config.yaml
n_layer: 10
d_model: 128
n_head: 2
n_kv_head: 2
head_dim: 64
d_mlp: 512
vocab_size: 1024
activation: "quick_gelu"
norm: "layernorm"
norm_place: "pre"
norm_eps: 1e-05
positions: "rope"
rope_base: 10000.0
rope_fraction: 0.25
qk_norm: false
attn_scale: 0.125
bias: "all"
tie_embeddings: false
parallel_block: true
init: "trunc"
init_std_qkv: 0.042
init_std_o: 0.042
init_std_up: 0.042
init_std_down: 0.0
optimizer: "soap_variant"
lr: 0.0112
lr_mult_o: 0.971
beta1: 0.95
beta2: 0.98
lr_head: 0.014
grad_clip: 1.0
warmup_steps: 200
schedule: "wsd"
decay_fraction: 0.573
decay_shape: "square"
final_lr_fraction: 0.05
batch_tokens: 32768
seq_len: 512
doc_mask: true
train_tokens: 151000000
steps: 4609
dataset: "wikipedia_en"
Each number is 50 + 10 x the weight over the matrix's rms, rounded and kept within 0 to 99. Layers, rows and columns count from 0.

# layer 7 MLP down (transposed), 512x128, rms 0.574, rows 344-398, columns 0-63
54 45 49 53 45 53 66 59 37 49 48 55 50 52 54 42 60 36 55 48 64 48 43 42 48 43 56 56 61 28 42 39 39 31 63 38 38 49 36 47 38 44 54 39 78 43 46 64 47 65 56 40 57 49 66 64 39 66 27 31 47 62 48 34
42 53 53 41 44 55 51 56 61 55 42 52 46 59 48 47 56 43 56 62 50 44 57 43 50 58 48 25 46 47 66 35 43 38 50 34 50 43 60 39 51 60 49 68 41 39 65 56 51 46 61 54 47 54 50 54 43 56 40 49 47 51 48 55
57 49 70 44 39 52 30 50 53 46 53 36 51 47 50 60 31 59 53 50 55 59 40 36 18 58 46 58 58 55 64 59 46 45 66 57 44 32 48 45 56 58 49 60 50 40 35 57 57 48 43 46 38 44 63 43 46 42 44 49 53 54 51 49
25 51 39 61 48 49 49 48 54 60 46 59 47 42 43 54 55 42 43 57 59 41 41 51 64 53 54 59 26 40 53 44 56 45 47 47 68 53 56 62 52 45 61 36 29 68 57 41 55 48 38 48 45 63 48 53 49 62 29 74 59 50 62 55
47 29 42 44 59 41 70 36 39 65 55 35 64 60 39 52 50 46 48 43 51 60 72 46 41 42 53 58 58 34 59 47 52 37 66 49 40 52 48 39 55 55 52 63 44 58 55 29 74 48 63 62 40 42 49 33 62 62 51 47 48 39 59 52
46 48 33 54 60 50 54 61 49 32 49 60 40 38 50 54 48 29 42 46 54 46 46 48 45 43 46 75 56 47 44 58 56 55 38 51 42 44 56 71 66 56 43 58 63 29 31 47 64 40 43 67 56 58 60 34 52 48 62 38 43 60 51 54
45 44 65 54 63 50 38 55 48 31 19 54 60 54 65 56 29 65 71 47 54 43 47 47 48 58 53 46 54 35 52 62 58 52 45 53 56 49 47 44 56 41 45 46 46 60 43 49 47 33 58 45 35 50 26 41 43 52 70 46 52 56 50 46
48 64 50 61 34 57 51 46 49 55 40 51 56 59 51 54 38 44 64 57 59 49 30 48 50 57 51 43 49 67 58 60 52 52 51 65 43 48 61 51 48 55 51 43 56 63 60 58 54 61 51 59 33 43 47 27 32 41 43 60 26 46 35 54
43 49 47 54 57 46 65 66 44 67 49 45 58 61 46 47 66 48 44 41 58 48 70 50 53 46 60 60 48 44 37 65 41 58 47 45 49 46 68 40 45 50 52 46 42 48 40 42 55 44 55 78 48 26 43 44 53 44 50 45 43 40 44 34
59 54 39 55 60 40 57 55 45 40 61 42 49 48 59 49 42 59 58 33 56 49 60 41 55 64 56 44 58 50 48 63 28 39 51 41 43 56 46 48 64 43 63 42 80 49 57 46 36 38 57 55 54 49 70 46 28 71 60 47 53 62 49 43
42 34 44 48 53 49 57 31 59 73 55 56 48 52 38 51 55 38 39 36 28 68 53 46 45 50 35 56 36 42 36 54 43 46 49 38 37 47 48 64 59 46 39 45 37 54 46 41 56 55 63 47 56 48 62 36 45 54 44 44 54 64 47 35
40 29 38 55 45 48 44 42 55 42 45 57 39 48 55 48 62 57 44 41 36 50 34 39 59 49 59 68 50 58 49 59 35 38 53 54 72 38 50 50 61 44 62 57 39 44 61 49 47 55 56 60 46 53 58 37 51 54 54 46 44 54 55 47
45 51 42 44 44 72 59 41 43 30 37 50 34 53 48 73 48 55 50 48 48 50 52 56 46 44 60 45 48 36 47 47 71 53 59 51 63 81 42 40 59 55 66 64 43 33 43 48 49 68 51 55 51 50 59 22 37 50 48 52 46 49 58 46
53 44 49 61 58 59 57 39 37 38 58 48 46 58 48 61 33 43 51 32 46 52 47 58 40 38 39 46 40 39 42 65 61 45 56 64 55 39 56 51 53 49 58 36 46 30 65 68 62 46 56 37 50 40 34 54 27 45 50 49 59 60 61 46
51 38 63 47 48 44 54 50 59 64 46 27 34 54 51 52 51 45 53 52 30 53 62 33 45 42 42 53 53 53 51 56 76 49 59 51 62 68 51 43 54 57 41 52 53 36 35 53 42 42 54 45 56 45 49 69 46 54 58 74 61 44 56 46
48 28 48 53 64 44 56 47 46 53 50 51 54 59 45 66 44 56 53 66 45 49 62 38 44 59 50 45 47 57 49 39 48 49 48 56 44 32 62 51 34 62 62 56 68 38 50 52 53 42 52 54 38 43 65 54 43 43 35 34 38 50 39 47
44 38 72 56 68 54 56 48 65 51 36 49 59 55 36 42 68 55 55 49 50 47 41 54 54 40 33 31 37 50 44 54 43 40 58 50 60 56 34 40 67 51 54 49 46 79 33 55 17 44 52 56 44 61 43 50 43 40 67 51 56 44 48 60
37 47 52 48 38 49 60 34 48 41 51 50 36 52 56 57 55 56 35 46 53 49 59 41 64 38 63 44 43 46 52 57 42 56 52 49 52 55 47 57 59 47 54 63 57 43 37 38 58 62 43 60 53 33 54 44 48 59 43 43 57 38 45 38
46 29 55 41 69 52 46 72 53 48 45 50 50 49 62 51 59 57 35 37 69 49 67 31 56 39 74 60 52 43 65 65 55 44 70 27 33 46 45 43 53 62 65 43 60 51 56 48 51 37 57 39 61 57 57 30 49 56 32 58 37 52 57 47
46 39 44 64 43 13 46 50 62 43 64 33 47 58 41 44 44 54 48 49 51 75 45 43 53 46 65 35 35 53 36 49 67 32 43 52 49 56 48 52 47 36 35 45 54 41 35 40 44 41 45 47 64 69 32 46 54 38 42 59 47 39 59 39
41 35 51 50 39 66 39 39 55 57 59 51 47 56 55 45 53 53 43 60 49 50 47 40 55 58 47 59 39 53 38 44 49 51 26 47 50 66 52 38 52 31 52 43 48 47 58 46 76 57 50 50 53 57 48 51 53 49 46 54 57 46 62 39
40 36 49 50 41 47 52 64 62 36 62 61 41 50 48 65 42 47 47 57 43 56 57 32 60 59 50 48 70 39 54 35 55 55 36 66 49 26 45 48 53 44 73 37 72 45 66 60 57 44 51 55 52 56 36 47 43 51 33 52 61 58 59 57
38 38 55 58 47 54 59 49 54 56 64 43 58 55 65 58 54 57 56 69 50 42 63 53 49 57 51 34 48 41 45 43 34 43 46 59 68 53 45 47 75 45 57 45 57 46 45 49 66 54 38 57 60 55 55 53 45 44 36 42 54 51 56 44
53 45 54 50 43 41 44 40 53 57 52 50 33 35 70 39 49 34 42 39 47 57 31 51 31 43 58 33 51 45 68 46 45 57 37 54 46 43 43 65 53 62 37 61 38 59 31 56 42 41 46 50 54 53 50 37 42 62 51 48 54 51 48 23
47 64 39 46 42 30 32 54 43 55 26 51 49 45 29 25 58 56 31 62 54 41 66 57 37 31 54 66 38 49 70 49 38 45 54 53 46 52 58 44 33 48 38 54 42 64 40 61 47 60 46 44 45 56 43 48 63 61 66 64 71 51 63 53
21 30 50 67 61 54 55 70 62 59 27 31 43 59 50 62 77 50 36 58 51 24 69 48 59 51 46 44 55 45 49 57 50 40 52 42 46 51 39 58 39 44 31 47 35 71 48 43 68 32 57 53 45 62 50 59 63 69 14 63 41 40 29 62
59 62 58 36 46 63 49 30 42 66 45 46 38 49 58 60 47 37 46 67 31 41 49 57 38 60 58 42 41 51 70 52 47 40 38 21 61 57 54 54 53 48 62 39 52 53 70 44 46 46 43 54 55 53 39 51 42 46 52 41 39 38 55 51
53 56 55 49 53 42 67 50 44 40 55 45 62 43 50 50 61 46 59 52 60 54 43 59 44 56 53 49 46 35 39 55 41 39 43 56 49 31 55 65 52 41 48 52 67 28 42 51 42 57 53 58 49 72 57 39 64 58 41 58 43 52 55 44
55 44 42 47 62 37 47 48 53 70 67 61 50 41 47 55 61 51 55 53 60 48 59 47 57 56 48 55 35 56 60 57 51 67 37 47 49 67 60 44 55 60 56 53 44 45 50 59 54 36 26 49 45 45 54 53 57 55 44 54 57 68 37 31
67 47 36 64 34 49 41 52 47 44 45 35 60 42 50 58 61 34 60 58 42 57 43 44 62 64 57 42 63 36 51 64 49 37 54 39 42 50 62 47 45 55 67 48 55 54 38 60 57 63 62 71 44 52 51 51 52 43 81 41 53 66 36 50
35 61 48 44 41 43 59 47 46 57 44 62 36 40 67 61 43 38 22 61 42 36 40 56 35 52 82 52 52 62 57 40 68 45 39 42 42 57 59 60 63 55 61 43 62 51 52 46 46 49 68 45 37 49 35 34 57 30 58 53 47 50 32 54
37 53 58 42 47 51 47 39 51 59 63 66 55 45 51 48 50 50 58 63 49 26 38 54 34 63 60 44 46 52 35 57 43 47 53 33 56 38 56 45 51 29 50 63 37 45 47 45 48 53 40 45 31 43 52 42 49 52 54 53 40 65 50 54
50 60 45 55 67 47 71 53 51 54 68 59 58 55 48 48 51 50 41 45 36 55 60 45 61 59 78 47 67 45 45 43 28 51 50 61 53 37 55 62 59 43 49 22 51 53 65 34 52 41 50 64 32 40 49 60 63 52 54 42 40 49 61 50
51 65 59 44 48 48 56 62 62 57 54 57 69 39 33 57 59 35 39 56 50 37 43 43 42 57 46 43 61 68 74 55 53 45 55 50 74 21 50 47 59 49 54 49 47 60 44 62 43 55 52 46 50 62 38 59 28 47 49 33 60 64 38 36
67 55 48 43 51 59 32 63 50 47 72 45 55 53 49 51 58 38 41 53 63 33 45 55 49 70 61 54 44 38 64 51 56 52 72 59 62 45 45 40 30 58 52 33 48 41 55 40 32 65 54 52 46 35 51 57 61 56 35 44 51 45 29 49
50 42 51 59 55 68 43 56 40 42 66 39 62 54 50 58 41 55 44 38 51 44 40 46 47 31 52 30 47 64 46 59 61 54 37 43 50 56 58 49 51 47 59 69 48 53 61 50 37 57 56 53 35 56 64 48 52 39 57 50 48 58 45 55
60 50 52 49 47 61 50 43 46 51 34 34 54 46 50 49 52 45 61 48 62 44 55 56 39 42 32 60 46 37 51 55 49 45 39 60 58 46 56 61 43 45 40 53 49 52 53 54 23 48 54 61 52 46 49 61 65 52 43 51 66 43 47 62
39 51 69 60 41 43 41 54 48 41 56 53 56 51 48 45 41 49 44 46 59 50 65 27 59 87 69 24 29 40 53 34 57 37 50 65 54 53 48 54 44 61 77 52 61 44 52 61 55 43 43 59 29 44 37 65 46 77 58 44 52 43 44 55
49 49 44 61 52 63 50 38 43 60 41 56 56 63 53 54 55 53 58 25 46 59 76 62 58 38 46 49 42 59 67 59 39 49 53 49 57 49 42 62 39 38 45 39 52 45 55 53 68 46 38 46 44 51 56 42 34 50 49 61 34 67 44 43
54 41 53 54 64 53 49 59 69 65 46 55 51 40 52 60 55 67 47 52 65 45 58 37 60 48 80 44 31 52 22 52 42 32 46 59 51 59 55 65 37 43 32 48 52 53 38 52 54 57 65 44 58 37 44 56 54 60 61 44 42 37 52 58
36 46 53 36 55 43 44 39 55 38 52 65 65 41 40 70 59 58 44 50 46 66 62 30 45 25 53 50 35 52 45 51 47 49 67 33 59 49 66 44 56 64 56 48 45 62 47 49 42 43 54 49 63 60 51 49 37 61 39 46 54 59 44 56
39 38 58 50 41 60 56 60 45 61 58 48 58 46 38 44 42 54 43 63 66 48 60 44 53 43 40 39 53 48 54 51 41 22 29 54 57 61 62 49 40 51 56 58 66 48 54 58 44 57 36 44 52 57 59 64 48 59 46 62 61 40 59 54
43 60 64 50 62 33 66 64 40 45 42 51 55 58 61 41 42 49 53 59 45 33 56 65 63 53 51 51 38 38 44 44 39 51 56 52 35 64 57 54 55 61 51 59 58 55 54 35 50 37 47 58 47 65 44 40 44 63 43 40 50 49 61 49
49 50 55 37 35 45 42 49 37 46 50 54 17 40 63 42 46 52 49 58 67 59 56 62 47 18 51 67 45 21 55 43 60 55 50 44 50 61 49 44 55 61 65 66 67 48 46 55 57 34 58 54 38 48 47 40 53 70 55 39 56 47 55 23
30 59 42 41 46 47 42 42 55 44 39 48 59 50 55 53 53 56 51 43 42 60 52 70 38 40 50 44 46 47 54 50 62 46 53 51 62 52 59 61 49 58 52 58 64 41 45 51 35 47 57 51 41 42 63 65 42 47 38 49 37 33 51 48
33 53 44 53 50 33 54 37 47 45 44 38 44 51 56 68 43 48 61 42 62 48 52 46 53 36 37 42 55 37 46 45 31 33 36 43 58 41 66 57 63 54 44 47 37 48 37 56 52 37 44 51 48 51 53 44 25 52 33 30 53 43 49 42
40 47 62 56 46 51 51 73 67 69 59 53 67 38 43 43 60 46 42 59 61 54 67 45 61 49 55 62 68 57 50 51 49 31 45 37 56 21 46 44 55 40 76 44 46 58 52 50 50 64 47 53 43 59 46 56 52 60 52 64 49 54 27 40
55 49 46 41 40 58 48 34 49 52 41 35 44 62 61 56 45 58 50 39 39 58 41 52 73 54 47 41 76 60 63 37 51 50 63 64 24 40 49 49 54 55 57 57 55 47 36 47 55 40 52 52 49 41 44 66 48 43 39 50 70 53 54 34
42 49 32 51 67 37 52 51 59 71 68 53 37 39 48 47 33 40 55 55 53 65 63 55 64 42 48 52 61 51 43 52 47 58 37 61 60 46 57 30 38 56 54 55 55 36 62 32 48 25 51 50 57 45 38 41 57 37 60 48 51 49 51 44
49 53 48 68 50 41 40 61 63 47 53 47 44 50 52 29 52 60 47 42 68 47 42 43 72 72 50 66 39 74 43 53 31 44 49 54 51 55 53 51 23 44 52 50 67 32 43 51 36 56 51 52 57 40 50 40 48 64 52 58 59 47 54 41
45 50 51 29 25 45 62 36 41 61 48 40 56 42 47 39 52 43 55 73 62 54 39 48 62 56 59 32 42 31 59 51 52 56 56 60 74 50 44 58 53 36 70 52 50 29 54 40 39 38 60 48 63 35 57 52 49 44 41 65 46 59 49 57
49 41 53 44 32 38 37 48 74 52 39 67 51 51 52 58 61 60 69 56 73 57 45 46 51 40 58 53 44 45 52 47 40 54 44 48 33 55 44 62 57 59 59 53 46 75 61 29 47 45 44 47 45 44 56 41 41 52 58 52 41 61 46 51
56 44 35 67 53 73 59 44 53 60 58 39 40 53 41 45 51 55 52 58 33 55 73 43 52 60 49 58 61 49 60 63 49 49 50 38 53 39 59 33 65 45 45 51 54 46 63 41 51 43 37 46 56 57 56 63 53 61 50 48 56 39 50 45
33 37 50 57 55 48 57 35 43 49 80 47 43 42 55 62 61 37 52 43 56 72 50 44 61 56 49 50 44 67 40 53 55 53 46 47 62 42 46 58 63 59 53 46 52 50 71 57 54 17 32 54 39 54 39 49 55 39 42 65 52 52 56 55
49 47 31 67 59 57 50 39 61 62 72 40 40 34 48 72 54 50 46 28 68 61 56 49 46 49 80 56 43 39 62 67 27 50 52 44 54 51 49 48 47 51 45 40 34 62 51 44 52 49 28 47 48 42 51 60 46 43 50 64 44 50 60 71
# layer 7 MLP up, 512x128, rms 0.551, rows 345-398, columns 0-63
51 44 37 59 52 51 57 44 46 49 60 44 46 59 49 52 55 48 60 47 47 55 44 58 45 26 55 59 66 67 28 45 47 58 42 54 50 61 58 43 29 39 67 47 45 51 35 57 57 57 57 52 53 37 69 44 52 45 38 49 45 30 44 43
41 53 49 51 37 36 40 46 48 41 53 53 51 56 43 43 57 44 50 51 46 33 46 62 45 55 69 41 53 43 36 47 57 51 55 47 55 66 45 72 46 62 48 55 45 41 59 44 35 57 56 51 50 51 44 52 45 62 58 57 41 49 42 61
43 58 58 40 41 62 63 37 64 25 33 61 60 50 76 51 45 58 41 52 44 62 56 60 45 48 42 51 65 55 57 52 56 39 51 44 39 48 36 49 39 54 34 56 50 52 53 39 50 47 43 45 36 51 47 54 48 46 51 35 56 46 42 41
52 46 56 55 47 69 55 35 69 57 32 45 41 51 49 42 57 48 26 47 47 55 47 57 38 29 48 54 24 45 40 56 60 34 43 46 47 38 44 64 63 41 57 48 42 73 33 52 36 40 68 40 43 46 55 56 57 52 41 60 55 49 34 56
45 50 52 64 39 51 55 51 42 59 53 55 39 58 51 62 46 57 51 50 32 45 52 36 47 35 53 50 45 50 49 61 57 35 67 55 46 61 54 39 70 56 48 29 46 41 32 40 61 70 58 55 39 35 57 58 29 55 35 54 59 49 46 60
72 50 44 54 57 55 62 40 56 46 52 59 54 50 42 51 51 41 54 58 32 58 41 45 49 56 60 49 60 49 56 45 46 47 70 55 50 53 59 42 45 27 38 70 41 67 51 41 53 46 36 46 43 53 57 49 50 39 40 52 52 54 53 42
45 47 38 46 65 49 52 59 55 37 52 54 29 51 58 53 64 55 51 43 71 55 33 66 44 62 48 59 52 50 39 59 62 56 49 48 42 48 40 63 39 49 56 42 60 32 49 42 62 42 60 41 49 40 55 52 76 50 37 51 56 47 37 38
51 35 43 45 45 47 60 41 50 27 49 23 41 43 46 70 56 49 55 56 49 51 44 53 48 46 50 65 29 41 84 51 55 54 50 46 37 39 26 36 56 41 39 45 71 39 69 64 54 45 52 76 55 54 54 68 54 53 46 53 58 58 45 41
49 53 49 47 40 56 55 57 51 58 42 45 47 45 48 48 51 65 34 67 48 43 38 43 41 40 66 58 56 44 58 68 37 57 56 46 53 46 44 41 48 52 55 42 53 61 41 66 61 29 41 35 62 77 60 36 36 55 45 41 65 58 44 33
52 51 60 40 49 57 55 57 39 28 60 58 56 63 52 64 53 69 65 51 44 57 38 66 42 56 57 38 58 59 56 40 48 44 64 41 62 48 38 53 59 55 58 56 56 63 48 72 51 31 53 47 47 53 49 43 53 58 36 46 35 41 46 53
62 65 69 40 63 51 52 53 41 37 48 50 56 57 44 48 43 58 73 57 60 44 41 52 30 49 35 51 37 57 40 55 75 48 52 52 41 70 57 65 44 53 51 53 54 25 53 45 58 47 59 66 45 56 60 52 37 39 55 34 31 49 51 37
69 57 65 56 57 49 41 46 48 52 41 62 36 59 45 49 46 64 67 58 40 41 65 44 57 31 65 52 34 43 40 48 62 68 40 34 64 52 38 66 53 42 55 52 48 26 45 58 43 55 42 58 62 42 77 50 46 51 53 57 59 42 67 24
60 30 45 47 50 41 59 49 44 65 50 44 48 45 66 63 51 50 45 49 48 35 58 56 61 52 38 65 45 61 46 61 53 40 52 62 61 68 32 44 63 47 57 49 35 33 46 35 44 52 71 67 58 43 44 50 41 38 53 42 61 47 66 57
63 47 69 58 62 62 35 37 46 65 51 46 44 54 54 50 41 55 41 60 46 35 46 53 48 47 59 55 46 78 50 43 64 48 52 73 49 52 44 65 45 53 64 45 52 51 44 47 51 51 48 54 48 56 35 52 60 49 36 43 57 65 45 42
42 45 56 51 52 20 46 38 53 51 48 37 44 68 56 53 47 57 50 61 44 43 52 50 27 49 52 51 35 29 59 34 56 52 58 50 55 58 62 50 38 63 63 58 47 65 53 49 51 36 64 46 54 56 38 46 53 49 31 41 51 44 50 57
48 53 66 45 46 46 71 55 57 38 44 36 47 38 56 69 60 42 46 58 29 28 43 52 55 36 55 47 47 57 38 59 49 56 66 53 40 55 47 46 39 37 41 52 51 38 40 60 54 55 57 50 61 47 46 55 50 43 56 40 44 36 60 49
50 60 46 62 38 50 36 43 30 44 55 46 53 36 44 49 48 46 63 62 55 63 68 67 62 55 68 58 44 43 38 45 46 37 58 55 43 56 52 56 45 57 57 52 50 48 37 59 72 47 48 49 53 56 54 56 64 34 58 58 50 50 45 47
58 46 55 42 68 46 46 49 49 64 53 56 61 50 52 37 51 46 55 49 54 38 39 42 51 67 49 42 61 69 63 43 50 56 43 64 72 46 57 46 38 43 48 52 50 46 43 55 48 59 53 51 51 45 68 48 32 47 42 40 40 30 65 53
46 56 53 33 68 41 52 49 46 54 36 47 54 49 39 53 65 47 51 67 47 69 53 57 63 38 53 56 58 35 37 33 49 56 58 41 55 57 49 33 49 46 49 47 67 55 48 55 59 53 67 53 47 53 57 67 51 36 54 57 57 55 42 44
50 28 54 64 47 64 61 32 60 55 47 51 68 42 47 50 56 45 54 61 35 53 50 47 52 63 54 44 52 37 37 45 68 73 46 59 59 37 30 58 43 43 62 54 51 62 40 55 47 50 67 51 37 41 35 45 43 50 57 30 54 47 40 52
55 41 51 69 51 62 63 55 38 42 52 29 44 79 64 52 48 70 57 45 28 58 64 45 42 61 64 36 48 33 46 41 54 67 57 59 65 56 51 55 48 58 46 44 54 47 55 56 67 63 28 55 43 43 51 44 45 62 55 46 62 56 62 48
45 41 47 37 44 44 59 49 63 47 35 55 59 50 57 49 62 56 71 51 57 44 50 46 39 35 46 50 60 45 49 41 67 66 46 57 27 47 54 31 66 47 59 51 50 59 56 55 29 44 83 58 33 43 53 57 46 62 43 53 42 32 60 46
63 53 39 47 56 44 77 40 38 66 54 60 31 53 44 69 52 33 46 36 60 56 43 52 56 48 63 38 41 49 56 57 65 60 52 57 53 55 33 48 45 36 48 38 52 46 35 46 50 59 43 40 58 56 55 52 46 58 35 52 55 55 53 41
42 43 53 43 35 40 57 63 45 64 41 62 41 61 45 52 66 53 55 45 42 72 39 52 48 55 50 49 50 32 28 63 55 50 51 50 57 43 33 47 51 32 59 32 44 58 58 61 51 43 61 63 53 58 45 55 64 49 40 65 46 49 51 41
67 43 56 58 36 27 30 34 64 40 55 54 37 45 66 49 51 68 47 53 42 51 31 37 50 34 42 52 48 57 48 51 47 60 66 62 43 66 32 48 75 38 58 50 42 48 46 45 58 22 57 56 65 33 38 41 55 55 41 45 36 58 47 50
37 47 42 57 51 46 39 51 40 50 63 48 50 50 41 51 53 50 49 58 53 44 51 63 53 53 44 48 59 58 43 54 59 43 57 76 56 40 45 51 43 66 48 48 60 57 51 39 70 40 50 56 56 39 45 58 49 51 41 36 68 66 56 65
50 61 64 52 33 57 52 43 45 55 58 35 54 48 53 59 28 56 52 42 50 49 39 59 55 56 59 56 39 51 61 49 56 50 64 66 57 51 46 58 55 48 46 44 45 42 44 49 63 68 60 20 41 39 47 37 28 31 44 38 41 45 48 41
58 56 52 42 44 54 54 44 43 63 47 42 57 44 45 36 66 54 44 45 66 57 54 43 27 47 53 56 46 50 47 64 43 56 56 52 38 48 50 36 31 30 56 40 63 53 49 41 31 46 53 64 56 29 43 56 51 60 58 58 44 51 56 48
58 40 49 44 48 54 68 41 47 50 39 45 66 68 40 59 43 53 41 64 63 42 56 52 44 53 58 66 61 56 44 46 45 71 54 62 54 30 32 50 49 39 60 46 60 39 62 47 68 59 55 44 49 53 49 58 55 49 50 74 57 51 46 61
67 64 54 36 47 47 41 41 48 42 48 57 45 47 60 48 43 44 56 52 53 60 73 49 57 61 42 53 45 43 44 54 65 56 57 42 35 46 33 43 52 67 57 64 50 48 52 60 39 45 38 39 50 65 43 43 36 51 60 50 41 70 56 64
42 41 55 62 34 38 47 48 54 36 48 62 45 60 47 56 57 49 42 41 59 48 41 45 53 58 35 56 46 67 33 36 65 58 49 69 47 51 48 57 67 44 33 44 64 58 27 53 62 42 28 26 50 57 54 54 45 52 57 35 62 54 56 62
57 31 64 54 64 48 52 36 37 53 47 36 43 53 54 76 67 79 75 44 36 42 50 41 61 58 43 53 56 59 43 64 60 52 63 42 50 56 58 36 53 61 57 31 43 61 62 39 54 56 33 45 55 62 37 60 52 38 49 54 58 46 46 45
53 45 51 42 41 36 42 49 44 64 60 59 51 49 45 46 40 33 62 61 47 55 36 63 44 47 69 60 56 62 29 65 63 27 53 59 36 64 54 51 56 65 38 30 31 69 52 50 53 56 62 49 54 51 38 56 52 61 43 32 73 54 41 36
49 53 43 43 43 58 58 61 38 43 52 40 67 60 53 56 49 47 47 50 47 44 49 52 41 70 55 61 41 48 60 50 49 47 46 39 41 43 63 54 45 59 33 41 51 38 45 63 45 65 47 61 64 53 49 54 46 37 44 36 45 63 52 50
52 51 45 59 58 45 48 48 48 46 37 45 50 64 51 48 65 47 51 45 49 58 43 49 46 44 53 40 30 48 39 34 51 53 31 54 47 56 50 70 50 59 47 43 40 59 52 55 42 50 48 53 42 57 44 55 27 57 39 47 59 59 56 50
46 58 53 34 58 33 54 41 56 63 69 51 50 57 26 37 40 66 65 51 49 57 47 52 28 68 45 54 48 46 56 59 55 68 47 54 46 55 50 52 46 64 46 51 53 40 43 49 58 62 50 43 45 39 45 44 59 46 72 47 44 65 41 34
69 65 70 42 57 38 35 36 43 65 49 71 45 57 50 71 56 45 43 49 60 52 33 54 74 30 59 51 63 48 58 61 60 41 66 36 48 67 40 61 31 44 45 37 53 65 44 42 67 57 60 32 48 57 48 47 35 50 42 34 42 43 34 46
58 65 63 42 48 47 47 50 39 52 49 54 54 60 56 51 53 47 49 46 44 35 44 46 51 57 59 56 53 59 54 37 30 67 54 31 49 43 43 51 42 45 56 54 53 66 36 41 34 42 71 49 46 65 57 30 55 70 55 50 19 59 48 51
50 54 59 64 62 39 50 59 57 72 37 48 50 57 55 45 47 49 55 54 49 56 53 50 61 31 54 47 53 62 39 35 51 27 67 46 51 41 47 52 53 51 44 48 49 38 50 50 50 28 50 24 52 53 50 52 68 44 75 42 67 62 54 72
48 48 45 29 48 54 39 36 54 52 57 51 43 44 28 45 44 57 58 37 53 56 55 54 31 54 48 40 46 66 50 56 45 50 51 43 68 55 31 43 52 50 54 60 53 45 40 49 37 57 40 63 62 58 67 31 56 38 39 48 41 42 54 39
53 52 64 53 57 54 57 48 56 41 50 67 43 50 53 50 52 64 42 37 44 49 33 51 42 30 37 50 53 57 48 60 62 40 64 55 24 35 58 49 39 52 49 48 56 55 40 44 45 45 58 46 51 57 54 49 54 30 37 44 55 55 47 41
38 61 54 47 43 43 54 60 39 54 37 45 75 46 54 71 41 69 46 42 67 42 50 46 49 45 35 58 47 47 40 57 57 50 44 59 48 47 49 33 46 39 62 41 51 41 38 47 50 53 54 61 60 43 78 54 58 51 56 38 45 48 50 43
52 48 30 35 49 54 71 44 40 37 55 40 69 64 65 34 64 38 54 32 43 41 32 69 36 52 42 61 42 59 50 57 63 62 52 57 50 56 49 34 17 49 52 42 53 62 48 51 54 41 36 52 55 42 62 46 59 40 68 56 57 52 50 37
56 27 45 53 38 59 47 41 59 55 37 51 65 48 34 56 58 50 65 67 45 45 27 41 55 58 51 47 69 52 52 51 42 57 60 54 46 35 35 39 58 63 51 44 65 59 62 49 46 52 52 28 59 48 41 37 59 52 50 38 45 60 63 59
71 42 56 50 53 48 36 40 56 57 58 68 53 48 42 36 46 40 44 43 49 45 42 37 35 79 63 59 46 68 44 48 54 69 62 62 48 47 33 44 47 53 53 36 62 49 53 40 46 48 52 64 53 58 54 40 79 47 57 56 47 56 36 44
48 39 35 58 57 51 48 50 54 60 49 57 38 63 44 58 52 73 47 53 52 49 47 58 57 56 66 45 75 49 31 61 31 41 38 46 47 35 38 41 54 59 31 57 52 25 56 51 70 66 49 49 49 66 50 47 69 47 54 50 57 58 55 48
61 37 54 55 52 47 56 50 69 47 61 42 22 44 55 46 58 33 43 65 50 54 29 64 57 51 60 47 79 62 40 55 47 55 60 43 47 45 50 62 50 40 35 59 47 31 27 66 41 55 46 53 52 40 46 36 35 46 56 58 60 61 51 52
48 47 48 40 39 61 53 51 44 57 44 55 57 45 44 42 68 63 20 43 58 54 32 61 68 36 60 46 49 44 35 49 62 51 55 43 71 53 52 56 65 31 57 36 61 62 56 50 49 68 47 66 45 52 49 64 52 58 54 56 51 53 68 59
64 62 35 51 46 54 41 51 58 53 42 66 68 47 55 70 59 41 44 38 35 40 58 60 54 42 50 62 53 37 43 48 72 45 57 45 62 34 56 49 44 75 50 33 54 41 50 38 37 54 45 42 58 42 44 33 59 51 74 49 37 51 54 49
60 61 41 39 61 46 56 50 26 60 38 74 59 57 53 36 49 39 35 53 51 47 53 49 52 40 33 57 49 54 51 62 56 50 43 52 52 36 41 54 59 44 41 66 51 70 50 44 56 42 46 47 64 54 40 42 61 64 60 50 30 50 54 39
51 56 50 59 55 48 49 53 48 47 57 45 36 38 64 46 49 56 67 47 62 56 30 42 62 50 37 42 28 57 42 41 59 73 56 50 47 60 38 53 53 60 46 44 44 53 61 40 59 41 51 44 46 46 61 29 65 38 42 31 28 53 48 57
40 60 48 51 38 36 62 50 59 43 62 54 42 54 45 66 63 58 33 45 49 37 31 34 55 45 50 54 53 60 42 45 66 45 61 32 53 41 33 34 60 55 50 36 53 42 33 57 41 64 66 52 45 52 37 46 38 33 54 55 49 71 65 64
46 55 36 43 55 44 55 62 44 41 53 52 44 40 44 76 36 41 47 41 62 45 53 44 49 60 36 53 41 49 56 56 69 51 41 56 51 40 46 70 65 53 51 51 41 43 64 49 44 58 44 48 57 43 38 47 54 50 36 38 37 66 66 50
39 37 65 51 46 58 77 47 38 54 78 52 42 50 36 69 51 32 26 44 57 51 46 40 35 47 43 46 44 35 70 61 52 50 57 58 48 46 47 40 51 35 47 56 44 46 57 54 57 60 50 62 65 74 45 36 53 47 42 47 63 34 43 50